{"num_hidden_layers": 9, "head_dim": 64, "hidden_act": "gelu", "tie_word_embeddings": true, "init_std_qkv": 0.0442, "init_std_o": 0.0104, "init_std_up": 0.0442, "optimizer": "adamw", "beta2": 0.95, "warmup_steps": 283, "max_steps": 5769}
Each number is 500 + 40 x the weight over its row's rms, rounded and kept within 0 to 999. Layers, rows and columns count from 0. Numbers have three digits each. The size before them is the row's rms in percent of the matrix's.

# down: layer 6 MLP down (transposed), 512x128, rms 0.165, rows 488-511, columns 0-127
# up: layer 6 MLP up, 512x128, rms 0.147, rows 489-511, columns 0-127
down488 081:483511538504514393531473514517466548474471458498551558546529483460497494551475481475510502477498502516515491479443534515490446501502420552471473523535482517495480392477405526533491481513512448564493528431480564499505576527490457549474547480484545488475459431468548497462470516511583457547465515592508454477544535503534485531479597446515511415506498471499541556504533514548382504478521
up489 094:528506484497505476507463481433509551433477505525486517513503522589599530487457494486518577436557550445519434487554515493499546495484447509545536536553521531476508453495451436523473426499462428558499518484494506480488456448604502475480508610453448474498450452517516459558529485560481455520509571485464575490512474517522534512496588532546490433453506511565517512537534533476477443513501
down489 091:465497560477486468519582483570430487577503486509410474515458493443441479560549535505577480542479482567535477471485497539501481500543495462561453454514559473495481524405487591473511465470477580395458455483488514517493566533490475474458482487544483541524544485548509584461481554472518524526443456459501466486485564514509516528490471488486430538563480472433481509508474489519504558550477
up490 088:500446487495514471404511544443549490498484412422547440441536467510540535462487510558542469494505520469466506471518510440486500457474590488533503550502536518514521469561488515463509533538463525490480500456499550505573493545547434469528542467451486515516584471586488462504559529509482446557498478547489472545571478474521515495526521419506435548467570522492550468527536489476394524446550
down490 088:466569401535464421496430460456499492518444562517528513517548528532504452458563514463521537509547551544561491533516534480511482402493552467550470557494478491505532509468598516497477480498489529480388495530532501521472548451441460515461504458454492504538508482500462470545460493438496507489601452540538490482505525494525488500430469506519465532474545507447443557613536526471475524493521
up491 100:514501554497481491490490528501495493501472534552486528537569487519485462474452498469585544509450455564541503522502508465516486451518523424462511522502523524507446530509545528501564497480508456492538472510475450443494528509422531470447457548527519465531478456462527475527445518526422513573461458491549510362526444495471489631510509511454474558508467545505476436536542541416557581489447
down491 100:453492423477522534466487457483468532514510450487553487446471510527533476440464501476512549421451512558567556570479585468514467528501566524559456515537484517526639523441542461492486455568486521504531550538544451489440528459514507498474587464514459551512509522463488486497500546472554492504490415450498496475525487483400459460516473502492474529542439509478474531488477501514444553565542
up492 114:520510511549499492471483499536531536458447460535522461512528490471434461492491394532484474509469506426599442526496543486510514421530482561472553535536502448500467497539425492436472542464462460498492503460477550543496594479502519519501494553507503572547559463462545511464513495513451519467495509531430490485564543439541466503501531499443532431549598464536511502577472501538423446459459
down492 118:508601515501548610494500500497513510498486467423477495498514519498427486503502527477473480557443488501467447501466440490517520515512579495556526448446482497474478522526531520511633547454502527535516557548420492502431546484532508549468435509533491463524466451516479556498463510465414447516488417515503524509410472533419437469554540529502484460557488499511543498484472521525562540461516
up493 084:490527562538518490440469465547529482420505531479524472522585441511500528525504463495532476510468437565512552490502451498549522462509511454495550463466483517466481441514463482520555398553519528534479562499504489505452514427495426543506560538512478465624525467392415430512475462552487491455495483477519541503557439486590537506518501471483470523548511469504531455477455514536497521506560
down493 086:526483442451456515517519492463474457544499510409498574490517535537461551492575539542490475495498485536489456517475502572426494499475488507464493436478471525592567533466559558441464522461530445457403472491549481453431518557507500574478551517549566497541506477538563538510487501519483418583492566457540493498474475452436491482471568562521528497483528506525512509518484499514445433519492
up494 100:516482489486524429490542444492513485545520475488563466505481535533497562515466462522580464413488456509502520515455480525582449493504476426491522475556557561502452500542512449565550509509470488487503517413514457548459470512463505498512505484462440469567538538485458447607493533577568508504470475544394500432519498538435526516462505544493498532567500479448500457542557580468502516477485
down494 107:549504459507442420457527489471505483545506525453503483509517503439540526549519460547540463504480465495534480528473401537574569507468568448419501504501508430525489488513474537456587524514580500490516453468504514562401455570529497492558539520510474497512489532490525479518487481536520595495505498530432506469528524514383456531537473524482532491580439461461514489496480531520563459516433
up495 101:502500501489490460492468493446508473554454499499512510548525459440513541503487498582525496482511487516524472491565511480449566435534511512510442517604453460362500529460456485555452518441485456462514543497481523520501540476528521478491479547548454468479446525484509512469527483489558540487494467458438474479486535402517496515480487470488400570594550451562493494551576516558553559456509
down495 103:489471620493450585486476529518489560514470486546544476435570495506464509578489505514442484534453412559493462493464408466523494503480532517521507524459582459504547513577508532472572449517544536437475511478518498506495587462490494403516565467492489478471486462548516465478491455513506491515454507449496516432496455495516498544536521555480614470464445502508486471495552487535546495472506
up496 104:519476509491462472471564475485473448501517513539420481485524525479531511485412511524553532452453483485499472441465545416461446514546461562475515420502468473445498478488479443549559576505501425525532510491504556486537556491548549402468533488517526548501562461501477511499492488464515549590539487541494500457538509487489503519411510494400486495532530489460523491610529439573483524466469
down496 105:455465487522487539531488527509503494553584474507540511512457483462513478561477483526523439483509523505555490521482533513505503495591578525602462495498512523529516525495533506437511556480530426477428407530517517484544508498487456516576561467412454560479490517419526596469501513493489464453485485480410492519462485464558492470558550552483501521447511533370488482452453502543510503506480
up497 108:467540528500501490477481533473469546472505461538501584518482531474517531485446421487523452472555436445527524570529443530490584489512502593527476515432547498452492509505440430480393460510456489500547517469492587446497502455482498460467536562476481475466465412515486486535502504446524403471556472569539510520513464480551437533496505459548504452506516583496504546493546466512439525486495
down497 113:499480501537487552522530536452487484536478508420462477524537517554467455488468490435407495474451529485551459487500581498438465473489522477507527488490490461512486553526471468601499437487488516475449475472464569475461454557551454513504489420458457504457558530442493487480510562514450555532463491524595458457518596491545489555549577505477460483515568551566554542484495462539537495460505
up498 095:507459579494532505420503561558522513514597547521498523509577511560551551453522485481495538479510430506492509523447486513495511458483453473447523460482493492467498446477537521479566465535508493491538602526502430458493512463564434581510514465486464435513486514441507507536514483470426523531509445456425522480563580501508420437464517520529493503504478452464500457460456520580446544483542
down498 089:514504549514469483482511446419519514508539541468510514496502489455478566559489485517493466493463450462508533575486427495494495534403531596498498506521512479424522567520475468410487534462491533459531530533470474519418549439467517515573557472475510515472534427498550491471520471511527519497561522523493601483523515493516540468521460461503561482470445539441478413541490535438501479613471
up499 095:528537542495470479501506479435498584497495535514532615578491464522448513539498461471529491470512440495579459462536555536497500488503508484473573483529441526459507498522418482494465447478518467617511514482451473489479507514508482542451473544508518555551463527423509510540533487500427469549498597505525473505455473444518484515511487495555456473496535509562462457423493556434562449502421
down499 098:533457472516505404492485502497509413516478472534468438538486505451449531450557517555586514543495594513486502485494503503500482513500461438468468485501561554535516543490526480461549545497489510457471535497566571478573492509449439534588491470515485488499574584506530564493451487463538561514470491500448463436487547534496445510518467499412477518482572477415508502532556475472438535515545
up500 092:501502523553562474520479538480473487518508543498435469532505526458491482521488469540519579517484437503456496494433524482509495444478469462432511524497535456540443537568553425442463505523476566461559514528470489485490526541443495461537602449514481457480519510581576484468458468467460544514530431568446497482567505499451432474479461543484565474574512458434548499496522467580484570495474
down500 094:487456473496487565491484518472470524495482542451502486513448518448456536521429480591528567469449500489538466467512553443471416536523525541600470493535507563495430558400530450460513537490477433515563519553417476482500547476483509485500480530480530514476552520525470475527524520439568468527507522497582534538476540451503535460533492495522502501570532457470467545515462419427498580487504
up501 083:520530545463395504500481471482524425560488577537488561485495493532546501534502486557491567447532454483481500508531556473473516498547440433511467429513533506543523386551458390486553483512508477488542462483475490476492519493427479420473467526408507503463448526484518474509456452537478530497556527458483623446508482526480511498490522503525522506510498529538501519496546533509585447518548
down501 084:486483487521559627454461493535472542486514457497464457546409477515526415497521512468452479486463553531510543406459525461534471535504468586492501516539462502519515493456533485493509508490445524472523603436484514523517478495571524472480552447512407571468490485579545519547522523452523477458468523465520454553523491495556467554558479502547489480486463458531464543510506498539408524455502
up502 094:478521517527516499505575549476480443439516516514474470519493511533534536502400475491469508413492513506491523528548510458517511523572483494416376513529491481496495443564522420478540462466467442462574540516499519455482521529516470483500566506518531554479503503404469483496494466482376455504568512506517518437552565468487437444473433492524507492543501437552488486499456507510564537482468
down502 085:494427621538430524456540504459489537521485570473471451507458471531538561547524475454472548510483504477458419543465508525482504528504511469545595485506565561553528508478552522539515573482493508451481477513457443456445471500539498539502450480469451424508527482563492467543458507554532534458420504435448513524524552515515537489536520515461556503504568489500453450464513495551523453477425
up503 108:475539532638523482476480560488557486507437498537514506466465471466503449517429477570537527520532519490507483528447535483503565537486505467492611563475523520398502476546513534403476454484508490467486521568451511470481466532496515494558532455535485549495451468518499489458498528500553477523482493503506547520456431452548454512493508476538497448559536566423473548609524500489522465491457
down503 107:497499435453521415517550525472525435417473504479448463477455558473531524535492546458579459467507512479523552527501486584565463418464500471555487477465453477423454572477502502510496477517487442491537550511522502478505498472560463542492501545486502544533535480542522636468542496489475488486497488493502462446502495449571493459563471511450531471554578581452507564473541508475519524502538
up504 103:491527509500511483482473501502488483519491535517555527499489511477502538538420488500489555486521474455488436501528487470474544508519462462427502475444563461468516468541450425503480478518506555425513515508451555412485492478535521549513502496500600515490512437511494470457498513466542486526585460492514514551466454584509511519457491429527435540534523594509461547499572498367622529512541
down504 099:517534431541516520476532496489465477500489448525482494560479474461477468535520483576428430499468584571533518483437502509486527534586525508567452480519475517493491521488455467470522463484517443611558494480468484480530530587508456538470465465484515501464471507512477470521526502471554505479437510489498429550483529521541499473540545497448488457417535383561577575540449496519451477554517
up505 101:478511540523453462502480465461529462520466602493553557509459460484502513451514482559489490525452501508512544509588545489503612475481433470438484523482493423488458482529497471531561506531434547528546520486493475486505515453436450506525471469513499484494519533480486488515517487529373499547464454524476492474546540519456403523526472548517406537452497568516472497533462538424579505572475
down505 094:528457575540504514438528491559440513415549492522509457594460550486532495493482531506522520452489483490551540534464529461484450453516491544567441426546511504510451476481491484555482444551526445509519481563483429485462559480497566577447540459444538526525581500477503478497464514506556549584490500466497521538473454495454441444493451515508458489523574475465493501430473567493489549465542
up506 105:547466556534528489417520473523498466531563423501501511417522491541494607588526440562520445534563438443513442470485502495538533487489538494510579517478452508488488532491450453457458536503472515519552497454514558502491504496442485459507571463461474521503552499470447491554567477544436526518493479517419465535508442521494539450471499492461498529539494516382544470545522557534490474464500
down506 105:523553452519534444442536486478436470505607517497482471491458463509512476447488526492507466571470523511487541497491510494527507521375536505513529441523510483437530449387479512474492497566576578461460470484517515552522500498542524562553507484551458505549571547537563591479478566450524537511492435517539500545436531496478536518497471523495504508463417445493497490503460478544456522477447
up507 115:538540503502544434403477429451505481500486554542508480473496526501533590512455497469506498467412510477512492485514428462425537447476506550470515488515527544484529476490482489544528463499500488468552544529506572480536457431479524572528527528435520585486596482493484467514615508479557487443512462552435518508475555487493472472444510466537494467490592520450493546500500524562467545539550
down507 129:411536558492524536507465487498563501457464519402484474513552494532552468436491437485494441482530394509479508568460504523499436513508532511486501501555482571511590528495476475532462530515547516512433527489538481497426517458551469473500511498456498483578562606508523505475503548527453557425455463498460487457505482524588561477500509516511517450512451519524475487498461491551446427487555
up508 092:513444505501554456485530513567503443549534521475497475425466516528487562511516461480584446505506517441525458473532467444491576465529547598480549549394542427529482529507483554486492407494514456517563524498497489543490494556461428437414585450538473585539453526477475457524512509476503531547494474498467501510505460455501519530538479455490514551483527470505468501504456485452470504444454
down508 086:507534449537502569462472466511525497532516455525522482473539527519507491487463512488476443490494526485617519492460483522495471527431440557504524477430496535447479487494506556441471556534513564510517496439473417500452558499518493520539516476496601493448573495430561509501459483467526483483491457514499512475585485567488505488494513388502598509520403456459486553571480509509418523501465
up509 100:466562500528470502479455547526468507523452527513549497527538577480464537472497508517499477534572520394541421500516552444461603492520464536464524544517462455505518518540450564485398555495477434540492567441512573386545550470513484472540497518476478555501490496502534444556518499483432459544472565496523451480465497487510467503522513456482459435513551543492496504482526454440465499478474
down509 098:553512518488548541559471543511514483516520529497470497490442441467458537441509533500506556463428529465456530482463452557572421482472521475495430467540464501453474499451597471499541458487574488530414496517564445553484534518500562548484473531547487481602457483439526507425541416478466482517556479475529506542468574515509486490441452561527461537524520472539507505443481500540520539471477
up510 090:569496497484566474428471438417486404508534487540555562460474520549503530549479529502472483458514498518478535532513505487447548491530466528551465463444527494564596492533470430495558480493464514446511581459528481467468528499542516468500533489423514489497517475506396451444546495554503471494538456485530580544459539530486485522496539491481422535423547505486480526514525552483560526526573
down510 095:481493435545545540552541507577477505456485501460524435487519494522469400486510507458474462512460547602518516517498485471502463591498503532477456500505465504510433478459472489475467479534528519514569557495503536524531501521472496520450440512525520493459430462480543560530456512465468485440454508586555455456506535581498527591608541451533567428463502527495470515508506457458491434510541
up511 095:531509521466451494504563426475452484439516480552449502516511509596514521462538498563509483487536484513485495546529571510423554494554479485453509482574484508424522481493496473509482574479401449473499526486519463496535542469521523524546540497515480511546520480519478502463489462545489520518540535477411458452459467415561490479461534514546548489478516459554456382596472528501464507406519
down511 089:458530437459440539466411528589485513526410512506540498501489520532468420500518445475584517445500496580499476554522478566503448525502411553538581500489501483526535488476434513518512494433496524511540566500486472499576550481439473448506464507450534464457484462547541469538507472557452505493509528577448486510499520490457519522458499485470429517460525523532492534418516475540464530519571